{"vocab_size": 16384, "norm_eps": 1e-05, "bias": "all", "tie_embeddings": false, "init_std_o": 0.0, "init_std_up": 0.0307, "lr_mult_down": 0.7, "beta1": 0.9, "lr_head": 0.00255}
Each number is 50 + 10 x the weight over its row's rms, rounded and kept within 0 to 99. Layers, rows and columns count from 0. The size before them is the row's rms in percent of the matrix's.

# up: layer 5 MLP up, 3072x512, rms 0.03, rows 191-215, columns 64-127
# down: layer 5 MLP down (transposed), 3072x512, rms 0.00371, rows 191-214, columns 64-127
up191 100:47 39 53 51 47 40 51 47 48 61 46 39 65 43 56 41 38 37 58 38 52 54 40 37 64 36 57 45 45 55 44 60 67 67 52 58 42 50 59 53 36 51 48 46 63 57 59 35 36 47 58 31 47 45 52 61 49 37 51 59 62 72 36 54
down191 096:79 49 62 46 54 57 39 52 40 44 72 50 42 52 56 40 50 42 77 53 39 47 45 30 46 46 35 37 51 42 53 51 54 41 67 55 62 36 29 58 38 51 50 44 54 59 42 54 45 44 46 45 39 59 62 52 53 47 52 48 36 73 52 45
up192 104:46 36 38 50 53 33 62 35 49 49 60 46 55 42 59 48 35 65 41 54 38 79 32 66 47 73 53 60 48 41 52 67 51 44 37 48 66 53 46 46 53 62 46 57 53 60 48 64 56 53 56 62 44 45 45 51 59 54 58 35 79 53 40 55
down192 106:49 49 46 67 61 59 56 36 73 47 33 56 66 40 44 51 69 61 35 61 51 40 63 58 57 39 43 32 60 43 55 65 45 51 27 66 52 54 60 39 38 53 37 58 59 59 42 54 63 68 52 58 30 58 68 39 48 48 58 47 54 43 62 61
up193 101:52 51 39 33 51 61 38 32 38 47 42 36 46 39 45 46 43 58 43 51 50 49 46 74 57 62 33 67 54 51 35 62 50 61 72 54 42 63 42 63 50 55 53 54 49 37 32 56 47 44 50 53 67 54 43 54 68 52 74 47 63 57 48 48
down193 098:50 55 38 57 42 51 48 39 58 68 52 49 44 45 53 51 67 44 39 64 32 53 68 56 42 63 47 56 46 69 50 57 54 58 52 48 39 53 53 56 44 64 41 55 54 46 48 63 60 28 47 49 50 71 61 51 51 40 58 60 34 60 52 38
up194 092:47 44 60 45 48 67 61 62 36 45 43 47 59 52 38 22 51 60 48 54 58 47 44 44 46 53 48 38 44 65 54 51 40 65 58 52 52 57 43 38 48 61 58 57 66 60 59 60 43 58 62 59 56 36 55 43 36 61 54 25 64 70 38 36
down194 095:40 55 40 39 36 47 34 30 53 60 47 54 37 55 63 56 46 64 46 49 61 57 60 49 33 46 58 39 56 52 39 49 71 59 54 65 32 58 52 51 55 44 39 56 39 49 39 47 59 32 23 44 50 57 40 59 61 44 44 82 41 36 64 55
up195 103:63 53 41 44 44 54 46 40 40 58 34 49 52 38 26 58 39 53 32 57 67 65 41 39 48 40 49 59 61 51 51 54 66 28 49 51 64 56 49 70 45 45 59 46 46 64 55 69 61 44 49 61 62 60 54 51 36 52 51 43 63 51 50 62
down195 103:60 42 49 74 51 44 41 52 50 52 55 35 47 60 55 46 37 53 59 49 59 68 42 51 44 45 46 33 38 43 57 34 55 67 58 41 45 57 37 48 39 36 50 61 53 34 42 43 51 56 26 59 35 29 50 47 38 52 43 59 51 54 51 41
up196 098:60 58 45 34 46 60 64 54 49 64 52 59 45 65 57 37 54 64 62 61 75 45 40 65 57 51 53 55 62 61 55 44 52 46 52 60 38 60 56 49 63 49 36 48 65 40 46 40 52 53 45 50 51 42 59 51 39 39 51 38 38 43 51 70
down196 096:39 35 53 68 45 61 41 44 43 50 66 44 61 48 47 44 59 60 43 38 50 60 51 50 31 53 64 47 44 52 62 47 52 45 47 45 48 48 56 49 51 51 67 58 49 58 60 46 52 62 37 45 25 49 22 50 57 54 42 48 33 61 57 59
up197 100:60 46 51 65 56 64 41 60 41 56 49 37 58 49 45 50 47 58 46 59 65 61 60 69 52 65 55 43 54 49 38 51 49 56 60 46 59 55 45 41 48 37 38 34 39 68 53 56 38 59 68 53 44 60 53 63 42 58 28 51 52 59 56 54
down197 102:50 46 48 38 47 21 53 43 53 47 31 50 41 50 48 40 51 54 59 58 27 67 55 67 48 46 51 64 60 48 74 57 43 46 47 49 55 56 51 44 44 49 79 35 58 44 22 44 73 42 58 46 62 50 58 57 65 35 70 58 50 51 58 50
up198 098:44 56 71 38 48 31 47 58 50 54 63 55 46 46 51 50 57 45 68 37 44 51 48 49 46 51 41 78 47 54 49 58 50 57 50 41 71 65 49 50 72 36 23 42 64 52 48 70 53 57 56 69 27 51 44 32 58 49 50 49 61 45 43 53
down198 102:39 45 39 65 60 60 49 41 48 59 61 37 35 51 30 37 68 45 54 64 30 51 70 34 47 15 43 38 40 40 54 61 44 30 46 53 47 32 45 64 37 47 61 41 57 47 49 48 44 45 29 48 53 42 53 55 49 55 56 43 52 51 51 69
up199 100:33 47 39 62 47 52 43 54 52 58 54 43 32 60 50 48 52 46 60 49 58 52 44 62 25 46 65 44 42 39 33 53 48 56 41 53 34 55 40 59 51 46 60 51 43 42 56 64 58 41 44 47 61 56 67 54 54 45 53 39 40 54 43 63
down199 104:42 32 51 54 60 33 59 58 51 47 70 66 48 38 50 46 60 58 50 46 43 62 31 46 46 64 38 41 55 56 29 52 47 37 46 59 53 65 60 43 46 47 46 50 55 50 56 54 43 48 48 51 49 51 44 61 30 47 55 66 46 60 55 49
up200 101:68 63 68 54 53 49 38 46 42 64 52 63 36 38 54 49 41 49 57 47 46 54 44 54 44 45 54 61 62 60 53 61 41 56 49 57 26 76 49 61 66 50 50 60 48 45 63 68 46 45 49 58 54 63 68 56 49 31 60 33 37 59 36 55
down200 110:51 59 52 27 50 55 61 39 60 57 44 57 59 61 45 57 49 35 60 45 56 41 49 56 58 48 54 16 65 43 50 39 36 54 47 53 59 41 59 58 53 53 53 34 51 56 55 60 39 33 39 56 52 47 47 58 41 47 31 59 55 56 52 59
up201 092:55 47 31 50 34 44 34 43 51 54 43 46 62 48 52 54 56 54 47 42 32 56 47 47 43 62 43 43 43 46 56 39 71 32 32 58 46 58 26 34 60 51 50 44 43 46 44 52 37 48 59 42 55 33 37 42 44 58 47 61 49 61 59 56
down201 092:65 46 68 52 49 65 57 67 55 38 41 39 55 47 62 56 52 57 43 62 35 44 59 22 62 37 44 57 56 41 51 48 29 56 35 59 59 39 64 59 52 42 63 69 40 32 64 61 48 58 47 42 45 41 48 55 56 49 48 36 62 49 45 33
up202 100:44 62 40 56 38 49 43 63 56 44 53 43 37 52 50 47 42 43 47 37 51 55 60 31 54 52 47 65 67 48 47 53 65 50 50 37 58 35 68 34 65 38 47 61 39 57 62 52 58 48 52 56 34 56 60 43 56 65 62 61 43 69 60 43
down202 105:35 61 39 39 40 42 45 44 53 54 63 41 46 46 38 45 35 46 47 57 54 41 38 37 38 49 49 58 45 63 50 38 58 47 32 43 54 42 60 73 35 45 54 44 57 48 38 57 44 49 59 53 35 42 45 48 51 57 49 31 52 48 60 47
up203 102:47 57 63 65 36 49 69 56 44 56 50 46 39 58 57 57 44 58 54 51 50 40 67 62 50 69 47 57 60 55 50 52 51 30 33 55 48 45 53 64 39 48 42 55 56 49 48 52 36 25 59 55 57 47 63 59 29 38 65 69 52 50 56 31
down203 101:49 66 39 58 43 50 60 46 42 62 57 48 41 42 41 73 50 42 69 51 50 57 42 58 56 52 52 36 37 39 68 54 53 51 46 35 76 59 45 33 54 45 52 36 48 66 57 62 49 42 59 74 36 47 57 50 50 42 47 48 36 45 60 68
up204 097:59 37 41 65 52 35 46 50 66 37 57 61 59 71 51 46 56 51 69 44 48 53 69 35 59 34 50 37 48 40 45 48 43 40 43 39 50 47 58 34 40 32 44 54 56 56 47 40 51 61 65 37 64 59 65 54 46 57 46 51 49 34 43 49
down204 097:47 59 57 59 58 56 68 35 41 52 42 45 27 46 58 48 61 46 52 40 52 39 44 42 57 33 54 39 41 43 54 55 35 68 40 46 52 57 48 47 36 50 47 51 58 71 45 58 69 29 58 41 30 42 48 44 35 50 41 49 53 51 53 57
up205 097:76 51 32 49 54 42 41 47 43 45 52 47 60 53 68 69 61 49 45 27 58 54 47 57 36 50 47 40 66 59 51 46 52 45 55 43 47 75 49 47 50 37 48 60 45 60 71 58 44 53 55 50 52 56 63 58 51 47 52 37 66 63 70 50
down205 098:32 30 48 58 47 64 53 42 46 50 36 47 43 57 50 35 54 46 37 56 51 44 75 53 57 44 46 57 56 57 50 43 45 35 66 42 50 41 38 56 58 49 53 59 54 57 67 32 64 65 54 42 67 51 32 49 58 45 50 57 55 59 61 52
up206 102:37 52 22 70 44 50 40 47 57 46 60 56 39 54 58 42 50 36 55 55 54 54 54 40 50 58 55 45 49 70 70 44 47 50 47 50 24 37 67 41 46 54 47 63 39 59 34 39 45 53 51 35 38 62 38 56 52 56 54 55 74 58 50 37
down206 106:57 60 28 31 54 53 41 44 46 67 57 47 30 63 58 38 27 69 55 46 59 44 51 56 76 44 54 47 30 46 49 46 46 55 35 54 44 41 41 47 52 49 58 76 33 48 48 46 43 55 53 52 47 62 43 38 59 66 57 48 35 53 46 66
up207 105:40 66 61 56 46 60 57 46 64 40 63 55 58 46 36 49 58 72 41 46 51 64 36 57 56 66 53 60 48 53 46 53 39 70 56 48 37 50 59 59 45 51 48 49 50 39 44 49 37 37 38 71 42 50 38 56 63 44 60 43 68 54 45 64
down207 107:36 42 56 41 44 62 68 52 73 44 39 68 46 58 50 52 48 52 54 68 56 56 48 54 59 42 50 63 29 50 54 42 35 56 66 44 58 51 42 70 54 53 44 41 61 50 58 46 63 64 43 44 25 42 50 53 63 55 58 49 65 67 31 56
up208 097:62 64 58 54 38 39 44 25 49 48 30 49 57 54 48 56 47 59 42 55 43 51 48 52 59 47 44 50 35 61 70 57 39 48 66 60 56 44 50 54 39 65 35 50 33 52 35 55 57 52 43 55 45 51 40 54 50 47 44 50 57 49 40 40
down208 098:67 49 49 38 60 34 49 67 47 37 46 36 57 34 40 60 43 35 32 69 51 54 62 46 51 44 62 49 51 57 46 38 53 35 50 44 45 58 60 42 38 60 43 42 51 71 59 57 65 43 43 54 43 68 42 48 41 39 50 52 45 61 48 47
up209 093:55 51 47 50 49 51 42 49 57 40 50 48 51 32 33 33 48 57 52 43 45 53 47 52 40 46 41 23 54 39 40 54 55 52 48 36 44 40 55 55 67 37 34 60 34 25 53 44 52 54 70 42 42 57 55 41 44 45 43 53 40 71 54 40
down209 092:45 59 55 48 53 48 47 61 32 49 56 49 46 61 37 51 48 47 51 59 37 59 38 45 42 34 76 47 66 46 60 55 49 47 43 46 60 50 55 63 40 65 53 52 65 69 65 63 23 47 61 55 65 60 45 53 52 47 48 63 75 60 48 41
up210 104:38 36 62 50 60 54 41 62 53 53 52 57 47 66 44 35 58 47 47 61 51 38 54 49 35 46 38 40 51 47 45 65 54 50 49 67 65 58 57 61 39 48 38 75 56 70 47 40 44 64 45 37 60 53 53 37 61 47 55 61 51 28 38 49
down210 108:52 68 25 55 46 59 40 53 52 63 49 48 47 51 65 46 54 51 49 46 54 62 33 40 49 66 36 65 61 79 61 53 42 47 52 46 50 55 52 31 48 48 55 35 50 40 64 56 45 47 53 62 45 64 43 44 41 35 24 54 39 42 45 56
up211 089:72 33 48 55 55 50 49 35 57 53 36 41 49 61 45 42 33 50 61 47 61 60 72 48 58 52 55 43 67 50 71 50 47 35 70 50 71 44 34 43 32 64 43 64 49 42 36 66 48 39 43 40 50 44 55 36 53 47 33 59 49 42 49 47
down211 091:48 51 38 43 69 61 35 40 40 51 57 54 31 58 46 41 45 37 51 58 47 49 39 41 64 39 35 44 61 29 38 42 26 55 40 42 33 46 32 35 67 50 44 42 53 34 63 50 46 60 53 54 39 45 52 56 60 54 58 50 48 55 56 64
up212 106:49 45 58 43 47 36 58 53 51 54 66 63 58 35 28 60 58 44 57 65 49 41 53 58 48 56 50 34 63 41 56 54 56 55 61 46 57 62 46 59 41 37 44 57 24 28 49 71 59 49 65 43 63 46 61 53 76 59 55 42 46 50 40 43
down212 109:54 45 60 47 30 54 49 48 46 52 42 33 44 48 42 48 53 67 59 45 49 55 40 49 54 50 61 46 54 47 39 47 38 59 40 61 70 27 30 52 54 45 53 55 50 69 52 53 55 41 51 51 58 50 48 46 51 51 41 44 43 54 45 49
up213 094:44 66 45 58 29 46 46 50 38 28 42 61 51 37 58 52 54 42 56 41 72 40 53 36 37 58 61 43 61 56 52 41 55 41 38 65 43 59 54 61 46 48 49 52 51 40 40 71 54 53 53 55 48 41 68 39 56 43 42 46 50 54 56 47
down213 093:49 45 44 63 43 39 31 51 57 39 64 60 38 33 47 60 40 59 55 47 58 50 42 42 61 66 54 43 58 58 51 60 45 49 42 51 47 66 46 60 76 42 46 55 65 33 56 50 43 51 34 43 72 78 48 57 59 47 49 64 47 40 38 52
up214 096:63 44 38 42 42 52 55 57 50 46 54 43 57 37 48 66 29 63 44 39 45 51 62 51 54 55 46 40 53 52 59 29 37 51 60 56 51 50 46 44 64 45 41 48 58 28 35 54 41 68 42 42 58 58 51 45 41 39 57 35 51 57 55 50
down214 094:26 67 50 62 60 53 53 45 54 62 62 23 56 72 45 42 61 55 40 49 49 51 69 40 52 57 52 41 49 56 26 60 66 57 61 55 40 66 67 57 42 59 53 56 46 53 49 49 58 39 44 47 45 49 46 59 48 58 40 74 47 61 64 58
up215 104:31 62 47 39 53 49 55 74 42 50 69 53 48 51 42 41 46 38 54 46 62 55 33 53 55 50 45 37 47 55 49 36 59 42 49 27 36 42 62 57 50 47 67 36 53 52 48 57 42 50 34 62 54 60 49 58 31 45 32 50 44 70 55 51